Each number is 500 + 50 x the weight over its row's rms, rounded and kept within 0 to 999. Layers, rows and columns count from 0. Numbers have three digits each. The size before them is the row's rms in percent of the matrix's.

# layer 7 attention output (transposed), 192x192, rms 0.169, rows 125-191, columns 32-63
094:542401571474482496456464503590513570536385446497412520564509510489522453479506578435504560491512
101:504516545536460495597499468493433359489448499547372439442608442477414377486604540541441592530504
091:468520475523458519460542437618446457441433522492452457510475474498457502536495576568533438455471
096:541507458467515574500554534455528524494429501471432559549572535586531483558482616482532527586614
096:500522467482466522407389440427485519494390447439512561396472572483537523564459515471530468657491
096:442440486507543534489560455488492452482500547465456536435469455478503495470486544549519402447440
100:495493450487532542519525485431529430497492571494616532533528477608476535443452494443473475499476
101:533531493504465454472475398549520541529532470436509508461412487456532535528544533535557552385455
098:542483522522468483486534527469488511516460432567487552526463502553474415444462449487522594393466
103:562527520475526549540560440492506587534601493482477471505468437471438458467550444519473484499579
102:565450399577557455505429503559504591449433527474449550556436458366503503491455466557486493507580
098:502513525483459512470482458487498526507532542389530522432474498450493513493529426515464551520433
110:389441525520482446529621393459441548470501431491549564475371547561462500506446595475595503500531
092:542406438458563528444467492502589558425494564454513567534541506639467481526446508551452587509470
102:428558482538459502467481461565458467453494535636483470571551501495495425520494527537410521469516
097:530487470445468509454566456461464499506436497486552571457497496603478561473542586689522486537550
092:461451505504455544470491494490460374574505530528478385600467446518456515483528472591460457383485
104:489464415462432458538506512462490492546537515544557465556358580402445518463381522393425462498500
093:506498465485501462422510469427512490537457524499459507521481506501520562600510466530558515492514
097:464516583391593465463485535463560522444519506402544426515409437543473492504436534471555575447511
102:526521494515561544464494594547447503445490560510477521525428520504562566449544667504417562597446
104:432474480507443476514544518457534446441554544544500500548448471497521523533395514469572521500476
102:500380527468426567537523447420532435454491536514565495475465541460575501560582468605474466483590
105:553463549561531544525458570518550486585483541467548468478454466476474492515522491533507482502500
101:560539461475526555450557512493582426515418497449407509414557613461503455462493481422478637549553
102:513454515502514571506470576485461606528522444522488486463488512534493503520458496447547466530452
101:482372520470548519471542510418503507493519437481514463471547528485489538403512506510483366471531
103:463447480526477556569557498441549535495402519604567498506491477551568405521528535526501540454547
100:462562469513545517505482524523523496587477473562552468610482463459418520437520475389485614441466
095:521464436525436520552457522461520551507522524461530493510494495552445429462536473492513496489606
106:572496481554509473443493432519471489530530518514533499528539468459471519560549442544494516512488
097:564478530552585509456523464552454528416545450515556448448491467546530445505526503478493506451509
099:442446483443529543460580520545561553563530495534433463511495416446526538550405568491478533530406
099:441532565543439546581548530595513482480520495483498539494504588515640432507553506549534458509496
087:497487480512458457441420527478507360473497493444446481553472484424624477461530480552547428463516
119:550521507600525470521581494553558435398514545463467556523478566506517532558558552500490569485527
096:443499512507495506543462588568521538568569459486490568594579471478463525525488452536492524494504
103:571513508666446440495392509529514385473490524554494506540525533608561492468492527544511483553367
110:564557491588527500451479477498504552509452536508485429527497415488577544582524412438512594507446
107:578512424539457482484495499541561517457528536410503476510558576502478503576508522448592550532524
101:598503489515500488569513496411451465521487589517589514443404507452476566471531455512581486487542
108:591574507524444484405389547551495527538508515536551542456501551531450522554497451494554546568581
111:576470437486502477449484518457503513518461566467486478547539453503482584539533521502445470488587
115:515532555513476541456532499559435546488610495495381560448399456538464555517484442480552535577498
116:424458446495464458558395507526540474594552559446541516609467542438511534492428546514585482554550
103:530505487619363534384542450528552536466533493519451565365541596464546561542539518469540448585469
110:393524551529482468441446452532494563474496524485472484506485605515466521455473544425542491471497
114:455462511524497489562481597501542516569565583556460461568541467536490531556441524538488454492550
104:471480504514421586514478514462385478519466565519465470483422532483492504501464528529414399528467
106:556496512471450455490423551498536413582522510523521561476537519508507539516506464538535435493485
104:598403571503484433484420599533486602498526542495451529513584430415454502548492450431408488439412
096:451558465452509422577587569542438419485519466531443532550378497462510515570495566533522541491481
108:537521505485481421524540532499503452538485586433490532520437424460574525514448504535510495548561
110:497554542471540495516468546476485530468609460398529468517479572488545493506490508415495539494532
103:574470446530446522513460478449477435628510496518496471488535447533528370525434468551547521453423
114:545374551421496484433558547549565466506501484441476524484539536478455496477509553546511551465525
106:577450534407456503588599484403540543481411482394515449453455477529488417497559502561523522524433
105:444543443495539568458544584473469558487449458481601584463523502496444448536539452524472550604498
109:492502494564469496485560486466561522519486422531493449435479552554599407529649510552451433507612
107:471551509480394499566520439492573506546487514498548476499442555447448486472426565502504556518578
114:592505468579492410563444481421469559559536524511501573588486486488518455470488530404580507540500
104:518460466500476489464626526497539446467539538482484527547521548475475411509560512493513556408597
108:530567476499485615522496509531472520476532448487506425364494507440495463518647515466496511512407
103:532475531437458454442558563445415520475528544439521459489540561435489511545491602497439536604519
109:430475420491408524559464527410501527498614364476543494492416463500556539477508540548625552466516
104:538500506580513526543490490491528513462550489507420461485529493560388563421484459496472346516471
105:482442506446522505440481518464414524543525484537518495457539426477486540553540479472612477490478
# layer 7 attention value, 192x192, rms 0.101, rows 126-191, columns 32-63
101:476467511482519504495473630504476532575471570469542599523452541481515499502465443461488531496489
096:546471485397510471543490511493516521579521444567553386578531462565483544480512474433514454489477
095:449533574540537476469475532537483514487541456485460472482451492479477469497437443455394511481498
090:537632434487507509535541458487396562533585510486459478549530541434475435457540526509485591511469
084:508531417493470446565455551423459538483456454551461550558540462508628438471511445448565503445406
097:484498573486471460468442538483494587523463442528531453453480510515508452470558468610501481523485
097:496491446431529422456573576463458517459520415487495488529613484487485445485535549435500464531507
090:450459388470589485544466499498569547506440509492457496412395468552469537488571464502451509494574
097:507529517494490397447451512458598519441487502488613487543541520417569544474454426567463442483460
097:461505504502439474412553510441443493582552407619517535463479564559565535498458659431466554467461
087:538524482420407473454523426519688448506461499454537533512519495480418424571570515466553479526454
103:516497513479501605400393547463532606562450527419523472464475550508484474373458483494530534493450
088:438471468497461475422472500501491454468468472523556596537429549464473520446517501550544410480529
096:502514455491506492520429454461513421482595507520520498418522549546447446471493506540510471585480
091:514579477451602529545399581410531515583456525488531507582467496488541442484615518440618492444438
089:513407518524568420505493495491630515481495517458528586516506510576457586579550480467569480564410
102:461515449522480518444515462470483441510449532529587588506520470412593564484395380487553538461493
095:555466478425497572504541428414500493515555561495590446556503579563461487478516506497538585439517
091:455494545475525558560558481505574569527523401536551523516483530457531372458559452496520393578496
095:562549565504559432552407466599562473471452526592492583447548497546480410474489449486553431365541
100:446503443473542579501493369527480611435529588495471543478560572551479472479507497475456459427459
096:564581565579502467463482504493498496489551555478543439447495510468501542525555551455532462572488
095:462482483541511481449498449582460520458502481454487589500480435565508523435413514454502566509464
094:422609524563506453546504468558532553473541411464519448505510463498508482523443515484468411439575
096:531435532544521514444445504431525448552507515483438562502499393453434523483486479458467521467489
101:477527508526608460495536608407482484575505554460516502487456507530535454513562552473477582468517
090:528490458503452438567618535453469470468546417394564453506426424498424514472393422464536475412406
093:530509559455527534531563520526490592440531523567506502444514523427606513612447530451547452429437
090:454407539477577516401508497501586501505471544574563485479481545508501555505505550579507461492457
099:427549475515555493480602469477507433494506544491508469614513359521497512505534477481499516457617
095:465542540418491504546413557458476483497463435546469411396511532567453435497516510516488482549477
094:505498419548509457574418535485478557419565550509513523495478496467440473542497400520441439507573
091:511449519534549490478524515562570521491439467462473442488481510498430453501587499569445544504507
085:399468482530447478540493477464441493509458450461500512507630444543486438549523517459440581568450
116:496565468581529501481529556474460509490596494449485426503501482540362557454570525541453446447478
101:518514489504585489513601419503534522459462452450571608474560528436477585354559536535509429523454
104:472457553551605536530553506453447475490457511477459419592478507510452469440523557423433505558439
106:456516482464545509502466523551531486504517418468407479489447527499574558439517485538503333558485
114:585511425547486523507458465467530576501574450481527503496552408536514571473521453553539509431438
101:458487568449508442433505454466563512503504452463628467473480486441516497506426530604473500400453
101:489512536530568495557498436500491495481605525551521601478482602502491462424477473418447480493504
111:495489542424501534480541523521511515498483468477520370617555483448433432480520398506561568463447
111:561509477526562558464528502520491505530435492450432562575470497474443528511537560408565500510483
116:573511519465488409543615479507477561550480497448580584497532398545509477449518545534456551563456
106:402490496550485501442446531457501546554551422500530531464481469522450533538596462491465448459514
112:536547540503522537505476477396379487421495478485540571555524484431484480408528385481528516461448
111:588431478528450465527436421515464448499398502520491508494430524571571475489474474584599543414537
109:530513574544484466488555425525511553550470499505428631486494482506425498563489516458477522495478
106:540454483438508463488499523570529507438553490493427459554466565506550453605452448513519549491632
107:535478466433484403551530506471566495466468472531517557426509485498676452501434553520581405480548
102:460516391475547435526510557471544587482534438506467574494490508494559548493498538549511434447376
117:529485528407542502478548495487491518512423399548482613498513506539513529452470432488479415489457
119:588489531436436506474499462446548411563534459542489532414523511433494525609496446591551531462520
107:515509483493526427456493554443528563469421530553441546535437555517557467459433527632517483410389
112:474554594389473431478482561535476543481443500476404477401512555441507514528502607463515464500470
111:528470456461525560492477507559509565525447485510500542477493489415508494548489471522540385462464
106:427447418544484580424563505522487472570494433483423475379478469471446539518597462539525424527525
109:469526441470498520483462445475441512552506465518499499489548538418389494351541540392499477500490
110:538505542442506533519480523492413496540488440498478516389567462546509336465494520446503540487518
117:493520563492526520443475484542530537415595462379569494537478493497480465497492498529463511587562
118:559545481431524478533439481565397590553502465518516532554376513456441492516525566514435553520495
112:506501511481466473403407457504612533523551492510520521530422502410475527454470541477407439509413
099:582507531458479444452453500513522463568526541441428538481553399507433477490518500531546546511473
113:537540540470576519491431435471550362486489500503371685529515522484474417532595512497565473574545
098:507507435533448587471596483405527526497488550483446579496513519521482501532556406462479606511520
113:529512553439462503506512567490593534427386473547524524481462485467475565501521466452494401524585
# layer 7 attention query, 192x192, rms 0.108, rows 128-191, columns 32-63
102:542500491531551446564526556546461523611426502537538547494588514531425462496465447402519515499456
100:527431454478531499408480452480508449520541500470494457571513562537482548409520494560486455510496
100:521541409559489554417540587502443456470504545503438402434474474450436456516509502576506494494431
098:452528509465486555422498555487503614492517497508526451498492454509480533469587480486545440444486
100:414475477549550573529500428516524451503490493544476472521462473545483486513497474473470466496498
100:588441474456494455459468609495601644563455463539529512519536598573612472465585516450471505499422
093:471548532537490541458514595472592450477513502479518452576520533462486534543473544380583437509525
099:472527513541466565520462500556493492572550505571490496507511462461540526586503471447532555455489
100:406440522477451566435496534593510484402590522515431440472516570527540559479474515437494564451500
101:503502555539510530466605392475480510507400502437592484557472432476613534525513525443562552537477
102:530488505567557604509435507533462493547560461439470492419469541545434508566491517482538560561659
098:522565503484615401468541507479557502491580443450486465527465426430528465620507437496420447495555
093:533453527505445474451563459557507485536511484552493559529538502494448434555380466491452556496441
107:481560493402559510525495519511526499398486531484509527509605523546485519493527495523462582539570
097:469549499433489579577507450483487586444548448517504435551516524499485480522565512503329468481519
100:492448512531488439556490485611476479544513479463526535545484555324487518497478456526574545464588
099:575498507484447540381583493512476591481549529511487536526504508551527492499544437430504495518579
095:465592557500520455590502573470508433413426463524568507424426562547505488566373477567534559517401
102:467607531508516476421449515550566501529496464495498509477511428519471516567511571464428528484544
102:579571506507672406527592546492488496505536554463459513510557492492436549452558432525458549547511
103:564559455534473552529443570524446464579412474496492548505499483631509454556533529487416494491565
100:469457489499503513513517489469600552529482518505447470564489551471515449538474522468530554498517
084:529546580498498523525509510517433493500585501521555426463585500442457513523544537520583528490425
102:519504512477522486523453500651509461541528512572522482514488490398437485510412461490529558478488
096:475523543511473450587490463602411480483518502535480426443484501457554539404480568583394526522432
103:426508531518509467534481480532605433482506500434524512469458528543526566502536451515574535553555
096:513425529456541533448537511434486539486453571468504484522454522502482467461436548516481542465492
101:505508485455507476471484496408489534493481510445595575484446502470579516541518459483473489496417
106:493554510562406475580468509567531567481535515510467486552509517427490465560522509495541562656494
100:464463532429503513567463561531472452491442483579527556506499587539462460478460463398484508532464
098:474508494533486461543623633418560501492463552492538469503527544415532492486584422552562523483590
113:564505441482519550412463431485571522424430553495485430472435536626502394523562488523499543508448
092:554478529529466474449491441565508460504449534531501476548530557495475457522491477589489456421474
089:551548570533482509547448499476487496479486465434520475524456530494481472532498423478533466500436
089:542546504525451560462471507492508464506506483482577492538458512443536479459499504516384513544563
097:448513512454493532578439501493467555472520584516554517634558507478551518511452498444419523539516
102:525449456473520536474486486506585551462475617481504511419489438464470554481456500493519483614487
091:513560499497593474514494566460462460550543512507477504535458484491466455511393558569457467545502
095:562529422500454564523480395457460541403457476500578503486525559537571458531495459572479520471562
093:422413491528506559484501524465489560544500475561512514510493462457497474458483510480512384476543
095:429452541503473505551446512534543496413546535562572571596530508600437479539515465557464456452534
108:406547516497540523544565510511476542385569516431521487464538553408484469494521498461557524561503
107:405502606527458472511435518567528429492522549478401512498461469430526564495441538530552445587464
107:486461511483479523495433594439452411530429508520515482506503580512532463459489519562384398418449
089:425516586544541498520509583493542561529588421474461481387571500504498500519504507539458500498461
088:578471477503501548588515442488494526449465487484419500489520467572539618549427564483454516560460
094:550449510480388550488439568353496492473562461509435551449665532560459550455610487379574543520474
099:544630472507488558465606422495613531438457476525462504442455477482486514494469444452468466513468
089:474502535551547507586609491432494460493433428526438533377416618586441503546510516537455425530390
094:473545501496551569452523402510548566454570540482463453386456591547540486578519501480478461559468
096:408515584480479467484554462557558497441542580548510531466455496501482574538465405543589486498545
089:444487517461501478537460535479530561371572525442491540491547522567434477494573487563491482518556
099:494447409486527497454438525487483445526531460530508486465607410548324532509540482555448538499534
098:547518558437495518507515497516490529485508621481415463421506389553516487623515426448539483503496
095:417530529527412465459537487657506556468614535540455526495463477438512532518470453648538553493516
098:554546475671468578371515530504495466424502578525538444408458537445565519505435543426474561522506
099:509431547529426515519443479532521452521526565484487539514479492566572588465479447497625510533476
109:446525463528464467549465445532471518497463488520519510512481569493440515480501493519512476555509
100:460570500446476520446493479533542442559504453542468462527438526472481423457575542493465532561491
089:477541572466479437529476515536600499530602480509494535484554552338468523502533559526447613531437
108:504569557460493474559506501564558453429506412521419458515549551477512459506459526502545582516549
099:446573400542456463451607445517469406423393460502486483550508597549508555452461602470500542479466
095:550531524542534489474483431500473484500537473515527469563465493441487511501557518494434522427517
095:501476504540547544477527479546528485413563541505433438510435473474509488484515524509516515577478
# layer 7 attention key, 192x192, rms 0.106, rows 128-191, columns 32-63
100:480446477506515490441550562473503470466526494479410506491526538524403516431427537541522473514383
103:449399585471418516458481527609476499508586497441545562506493514492511483544537591514538460506563
097:524456570516484549591563536529490464487461542528495554440476511455615510488528501559391614466442
096:467429471491534506487525462440497473533512468544516447468496462549509590543547553458457467452414
100:481501499527538529562579503561494469492562453473493561494523469491439555374393523437457461448473
100:538466623521525488509429459487536450534397527572529493548507556438434590539521516485490477490577
101:439472509476529570455541534422523448519473531534594484476521489491505489522460563532508463650592
098:517509480527535555452519543511515474560541587522434528449404511455539569552425444505498454372451
099:488575445373481517521422478584582499510490501528615537579377531484500501519622561489564472460475
102:554516406550578485475518593498435553488475610506534496466489438616557502504488568500443483417540
095:514502491554537507528574519442503586516559446436507565490465526516468501429523450423579549480526
096:573517513513440445371452575628563532438555480405406510450430484493536585474439477514499563532505
097:408607564537550392521466512556472537544485451452590445532352482499406565452468495461587479535426
102:490519489523526530525462494394557571495483509421512547500534482521545459526481547466525530544528
097:572455515520478469480570475534551563529511500543595508409511586546479450467558462478427497401526
100:500577530567443533398474474559461469484527569578435486500545493520575591605501460442523514472472
096:434521545474429545451552426494503436540471530563501438559515503475514458574475576547526467577456
096:582562450499426535542586529561446485477547437481524476517546475434429473488496569446431529481598
101:492523528504420439443544515527537516500458567445562522488477566494593487443532470591509471524584
104:442512597513484494457432505523548461408527517427471548520504449537432435550487408499551466581463
097:461496497549440479432512490499522469475511508541597564500520645527489485535560494524533543455457
102:543516445406439560449582538454507517426507516527430561458525547597484508540507563473471532535575
093:410524505581519457581512572481434443564614483483515588572390420514471457438568423495517441515497
100:501462467499476584517432495540441501567481441504517544509540533412559550541490495507508538476572
096:534496499489518497513421492472504600460591417579554494581471630421436525453506440592466372485519
099:386509503569454471415473489467500519413400427534484492433529495449511407441551513539405430467470
092:469532485551511470520526580402504430583468548499514596507525547368441436476542468514511532543614
103:462437471475533490482488422551523562444446505436433523474482504446492499382519494463490493492444
103:413516529591528481508500480569455604440431563608446450483594428462472520525431454416551602457552
097:530450439503501493541537593522557500509447487504502433508540558500448465585567523550594568459531
086:474501533418493510528474494550519424443470580507461549539559463488522478460511537458455531527514
102:562542554526443494503522417517484525562492582461519587465468509494537486571501453484529547495399
093:614477401548541485575388424492416455533469532436462582482544573475526532493469481489500481537546
101:485489456539537523536427485623545572493460539499581502536527454451547539579469376384507412445428
092:488567476560495599551407455495461407430393561489554543532515532507486527507652476579530523477504
098:449513501530526474518546549476507434452435441541455552505508527468629550497444586527507497490445
097:548427490539452513464480500487519455413425533486474491562495486535554543575499473513469530454420
087:552442407520452516505468426516606491429559601516518526520521494462420484480450584560446524462457
098:516489564501487470531451617563487501493474484518475469552467455446559501501428466505542451587484
088:488506553522446463467546515496463489541507600514444465556535421614536447392529543500508490458488
111:369495624522447506579513572451557536443583392597417431487426462492531532483422519552468498523477
101:491506531420569493449523515369554577525496507492513477467423470465519517454469554494487468473435
095:497424395485439568401493455516465456549449547601412437435560481548529478535489608506441498520544
101:538454505440498456520533527462476424473466511502579482541461502454392437399556604508514462562501
096:514513447452535453494546460487538444535514485615441514430557424491531642555531487463530510565459
088:479536537481400479451457413592577558510477472520504508488491461531601576478548459493442497582441
096:426509521396451498488489559465445456568455477439517486585496534497396432547548509611453452561495
096:638641452539553442464458548508455442503534546507428519521545488511574578532427509480512533564484
090:538547548461487520403578504472460496450540623520522456456420600533482432411446554559399423456532
091:501524503444492598492560522439424542475548430516519468492512558395545596450457491473472547604533
089:428496519536505532486445433526458462538488452501377464542562483421579429534577421610409499449520
096:364501527512395497533516471528539562471500454536523573461519470451431475521498493496538491572539
098:519448541504406545441489480506486442492549584491447564543542468513414506528453423536438504508435
099:577477451487584573514430520558533507410474525500453573505504476488559486460477513356585569591480
097:467483509388491595533499509505473552505469465414508474391622467551632492516500497436500449528497
100:640572493505551426499474435523506506551537488454568560530521444475582569598626407489543613502622
099:487486452443519427506429503560424538504489424544493391537414505472490569489453522473492469520551
108:469490505550512572424486462502425460500441500430471554595552475460468601512347523483427489497545
100:439464575465524474454424557469419495448534490436410500421548542491583501482466472480473379502520
101:426488481586484454540482476500438540559533434450490444524495366484440531420514423498575480444464
105:470443412467485488465564605464608520421454482497546458494486470529541435567496537554485411560508
093:564500530533460513497556548468497481428505580491575468517500516434537423498517530549408393425418
092:539548468384506451417581548505555479503513469562509633487470411538442544492566520426514496580469
089:476499383492438548487605496442531444484486423573485463543433517556587544520422536477436511531507
# layer 7 MLP up, 768x192, rms 0.183, rows 0-74, columns 32-63
104:420531470559564436439527468458545440519427525508478490524499574549475544531535386555609477586490
106:525606540441475487600435490472483454515572542572495583452514461517420441608486455645481457538487
088:451430450512534433520566441503418509536531484502442534479513617549396532455512557566441587593575
107:544499570460520506626454476547434503557488521534577482506511411509556438493475518493565428475463
100:625588554572483481432506548623510544543522551491487479522515433493523538525528452483458454538533
090:495386453559552565534502500534619503408438481491525519533526515459447416506441424504530474488531
106:421506531537486426542501568512459505572469393482414452557483453501527535479488459565539449526454
099:478431440510525508521477460484550542447373507513455513433400573610485536441525482379514478533524
096:449473538508598496448431532498476550457486651554488380455417548505505475493406430597502472409459
095:476450500473460536471489561507429406436532598441469494350512424462427503550560470444486456518556
104:545460556464481506492554507472530539522405472430472436505416532494557509617474469521502419516448
101:560581485468459452464623477596516509425542371504463420466508458544464603552428548489485539469502
096:496472512485489484515525476469527636570487472427533418531448499439534521497513421534491457475527
105:569465499513443499560489559407513536510525535535463521544409505485511502472500559425534472488479
108:492453517515492413429507445438498483468414530548453555488565576458445466460467588573561452517427
102:582509507383532507469384453509546530572491570485505465472462520487588472512556463611418461489520
099:416586501561502533451548526492519507522463475544444447541440512532514504525587430573538464476490
099:570533524564459419424443469501436472588463483524454571528446453501551562563563557531462565582519
103:559471439421427458519529555579581482513495571454481477469542525548529446532512604602574552471476
095:455528506485492474561565497518448530513578482454475444529517492544428462465462418544502443363496
100:535573504528534428544489524385542565515473520526476432510406478578450405530528528558556477479505
104:462518454449568476555496461494535560540410530395470484475528439506455562464417455524513494454530
087:592450517391536526603579453494544412578466494547557467452481464400450563527491454422491553457552
101:519564512516498495568599493519566468477507499468605503478525538507492438539496427495529528602558
094:569424538535514530415466404536498511452481539438497483471486588480546482522488545567519541505624
108:562503497499494469433464491404511536557520417476548445547589509494564508420479474482432495531486
114:484521505522508360517502480448517561486500487421588513537472416494458469523474373472595514504536
101:536414471430504525471575448482498451538426616601515475500518538543473472561415514567565574551434
099:457509567450491487559465492431559496434502506499517437441522452513450491554533542544505516499491
108:391492573472394429467602507549524503453579541493476542526460476466545482523442592501520633515531
100:455475445507462516495435590489470483538539454422548451511426447486528580561573467646500524443425
102:501501470554491482456559503483405466516465472416537483551444548495516479514549474462546491463460
093:545470459461417456501480497554494579575464454488514480477528429448572465514431525573589528476516
104:435522531483428504466461363404526511460438566437593490530366530428458507427515513468508473473477
095:428489498559464474449437490499485579467443481536508482541511524444469524508533490516565487482444
101:477588431492541490443440449506503512518529505510480529523577544396552554418463447404525474495543
101:454528588577514460479480479451493563458568445539521551476425471413431419509541507496537476468494
105:477509496426618554491557599510487533525517467525448490513474491507454466469493463552524440500474
097:464499609470461407504491452494489506512548558635465494531506494473490510503509552412492455526571
099:441500507456481525549535524459483527501418585408461512438498514620566487516408498482606428466503
098:426544497496499453573492615543507595458498554562546426532497500534549474566469518582517524389510
095:482496595501405483473490488449549535635521464544508516517500544451509551560550480418563477534534
086:544464467488495501530448507533522564409505446586520511471512466569530530612485440548540495486538
109:459440532523505480474394485460477522492444499435606475441467477529555439460524426535439596492582
098:485439555544461450373375541532492481489483432588531512564505419448459511409430390462453486518522
091:508484554586443577549499469503554528515517504533443592504489506548494458455394446512511509517522
105:496499499474569467490476521410407538469463486539520476513509398537609529480478541500470290542541
098:561452447416464614628461496572512566470460538519492520526438543502534543414463484517488502512485
103:461501485543471563500467456513563543520616509497514548573590430498543370507477444441398412585550
098:484467412557487485416449478461430484561480482505498537614524578528468486465553496579493552472571
101:489503496548469559403492473563503415617535516498492520546607429477457537468472546499573514440550
103:545514583496537538426497496481478581568488470546507554413476429520612463472553429532501520456476
103:540473530529516631497477483506565469542480545532447495460463470478480520463517542537502429474457
099:525529507557378535416543458479429435510537487491504470566533442423571446613541442496556570466446
101:452427447481559563521594458497478553515505563534524499485520584559426433513511606512578458532538
099:459474490561464416448451465485473538504465440519480507493478403628492477521476408532507387617541
093:507508554532473539472472538475549607525487515562552432503559476431494610520450490456630474426457
099:434501457433447512408520454490516449541384553474440506554441508493567484507537577570506536512460
104:464510454401418489364488482505468446442584501493476513477443545382528427436527468547516491485506
094:481535463507439534520526604571468507511581497464570475480438497420428537477540521506597406489493
102:561425409465477449549420491470484495493497472522607453426586443522495408502558454454518573471465
096:473522486507513522401483529535543519537485542486470542522525516459427531457509540523624477492431
105:390490427543522418561596486434500446534467419504528427552509490496500488440462475461425444499526
108:493368408551504389499483513484466523529497496509497579518506476475450442511482484491385491522549
097:438441498398496442441520487471624520566503532452458516455505477512395544529522509442543519488454
099:448497405437534396534469452505476410586421513469402528540512541467425446534561559525517463512507
099:505538547530529626477456525420463461515477390467589514533375459545539533533575490467600571509572
099:512450580484472557468541505508482605409529512487564546523506373501594468518560520488591541457458
101:480507487490484527572513516410414601499501413548522491583511418496517456542500525467578577483478
106:453459534459398411513512497467503548450491600510499621457499463520458480435384506470526514521443
102:494516426496502358512539468429481400458495563413501514503457486463433511523545478564558504533600
099:478540470460559613512507514401494502490451481466513584487525466527408486546480522518433541429441
103:493508521519409542517460563571526460433475487484631506451429585468552549513525548559494612501525
092:453473425429435531489500481465636538539537512487458450493529518590472552457494515539467586522500
110:488514446491500541500465495630460411492492473506588603479451519522474471489501603481490526449530
# layer 7 MLP down (transposed), 768x192, rms 0.179, rows 0-74, columns 32-63
106:545513489543571512524467532470429506487442575488545421542507452505543430484436506582509405473662
113:414488491568509538453464541552460496449461511564523536484514517593496504478437528556511557469517
096:481496413418466442460517479575590459473500476484486492513514479542556437437587452502416451555549
106:490519484456502509565441510479544552531445502469486494535418571413394441551495466520465545454492
107:462419494575474441484428529471515544499582486522611543484559606540533503531544517494600464364588
103:471510577430515498487441570514435558404510437468478492486413450527479486512473353482507488475441
106:488477432480511436420487567513455558471489424520478542558468418570552562521429504457494503480580
098:474478488536525472515371521476450445550430535559587607436541527521469380526437507573426455589469
099:535545434468477368521507461519598460468447539480540442568426503516517502442622566438466509477507
092:528546553545561447473437446514632503612509474550509450539571507549464501554488505497525534496485
107:499516475546461450445573435507491451422512569444405486498509512413458458444543494540474527445469
103:451518525444524476483549499446480584490414501520608549503489507486476592492410529517472492430529
096:566510540569476427445430529488479465460563459427494510558470477516488535594490540485563550478493
102:515449455444529431511593452641477585520453592470532479489459547547550440491418536431472434503465
101:499583596497480532459492532498431557483497540534510524532492523456451490437538477556597546445494
089:460456473534560439540517394500436541448446448600552385495512543556471501457562499398538498521451
101:476476501531448515558418517482534493467492481523562466517532507583472394499537508474590532570576
091:473519631472489413520444499476554427544501519477436498498541517570493554543503456450487451561543
108:541535549618477411445563494491410442547506412557555475523515486474408490592483439545389447538520
104:570517531520582474450493429413378520587586517517601588481547447509513488546553470490500437496535
097:533492540480440440518458645516517431503527548558490561503487505474466529504486519507446625558491
098:493525505518495458432389480465447491525534496504499542380415472460457502457454588453469565494468
090:477427369502501489432537444502477511434588452530548597509518500552544561526594439485577544633517
104:489509474457484414575465552507474625527478545471476439485482512532533485595541491585495561519487
097:409523533468575510530535504495515478505527471441419523517521466524516512515559547455516450559513
100:526522445397447459426573455529553432506489437445512492457639471555535462491589464474493545538448
097:448519455550464356517605434419483466475479547511551481446548382514471534512525470509594596555528
095:510459534476486525500476421439432530495509587450535447444442545423494511511455509578480440472505
095:528570507456452474572505533571490511455485576546510437565567502527453541452561470557519450406499
112:440532504567453596504569490505525529465542449503482588451404571598536459487547599468546570457476
090:625588458541484420516545449502587397498471497430479564458483485598475515510526462567616579549539
107:553456413534479482459449439442455481496446480525488489384488453457441479499531568593574569567468
086:518490534496485493522491552454537398521444463374431455541426525611345549614487482467527520514457
092:562558587553499434505506464443433563453517578531482520516552513571479468509450458465564475542483
096:504444414468526541556471538434529549501528466546523567575424550472516501470578431506538486606484
103:464564510557490521430536462503451447453540573505579590496488588433428493387372499537450500496503
101:578481399535412468572518514487405551480484473453575545445510517546554493514482498530538539503499
102:532513524422445427461513473473462575415536537487431568455540527566557528497390488503548500475486
100:536440446425603479549564480497493502521508491456517504496566548562530467529568450522520463442548
095:526471483540407492543463471478535523448447533602632506495439466488487561478529529516575492523430
105:561429492473496527541425527441476484423471432411483563375522433513493553531414463587540593531485
094:459550499469448525513541513508534530477503438495561507490503545573548563430459467436559468563437
093:537464511438483413593594560546442454468484641503533524612501477492434550445483601492538431391490
108:416541539475521445438506542429550582499421530511483564435580449428541575514445540469554542577505
098:466460506610509434485540477558441512503528567532464453386575453563490530585460461499504601482457
086:512468450553496446453407473476501463489503426483528395505440454390381485596501544439458494447510
107:535503532427399528459465489506513456535478574518525429476586542524401521491524447517565410402445
097:506544587583512516526476432494479546593493474582447403604507455505563560502440561531532472556489
106:537531470472570535529595519487462536468593441505565482495551456565478416517528523517584469526523
104:551461474509562519530627524503621421548525421379545532500452397555604520516485482506605537529542
100:498517504491485433483513500583585480460482443450501560468488411430534507636429458463530510553501
096:494551493487557534453423434527588514438440558486485528442488566475589536560562512478527473584441
099:487462483552550577533568578526561516532526600618514500384560557513470548533487456483456387503510
104:539556409557527494386424498431481522459567442547446436531528466406525553472507594422455536536482
106:460510557424502454532526516536512500552483522488488487567562423455569620495551463484423445522525
106:524541540466496412472529569439498523516474564487510636490474503560450545550505451463461502459470
089:536418392568485507439555479447436436435548448446463397453495575491491504418458489525507558510438
107:528539490579429489316427447502484452419520561502539460418555457563514580459448463586498476505505
103:481520486584584509547553577423460476572494466490492491570545499551466497517540497435445459509542
094:527566485521503426464569567551446466553505462544564524602494531511519518537568548510490652536527
104:480466535481539620489526414486548510539478558513568477455572560510512511569454483518594547476489
093:498567495507467499554542467434426524465498500478448545414504539400514482572474477485488492454485
103:504572554547501539461495467401513459520496586537405414533529513566453505504541518479508481425459
110:545510536553541498471501590433440485468500595404417594589490473562470436623550488481425473555505
104:522526461553487443531429445492510494557501498523577522568487487445552460483487494476421557508524
102:541537467512442557512527428550525477499485422421602524483599473471464534481619427432501485440574
099:455542550527473519451501524507529511437448580535491535484586417513540532483452488602536486496488
093:585476534446538521466463499521542430537496437541467517456553531487490521521537482544477504512498
102:534510553460522408499518451486526476489362537512485413424531566481504562406550505440491418517508
108:602565600420483637547440514551542472527474469569464380544490475500484629550524555539470567495475
093:479523484513528597524547529511493589517573519574483538505539408556503505451471503426477484537424
097:458625431477530484562463500466570576575460627420487540456534485489438455497497453552428461537498
098:438490542551501558523472506480357522459491546485549479547535567558549561482550603410465558519505
101:456500494496582500608468552514538537457468524500525539495586437494546527507498527438447483510522
107:534496440393444528539485529416550445411410485515462494476438508523532514563450541500478598426485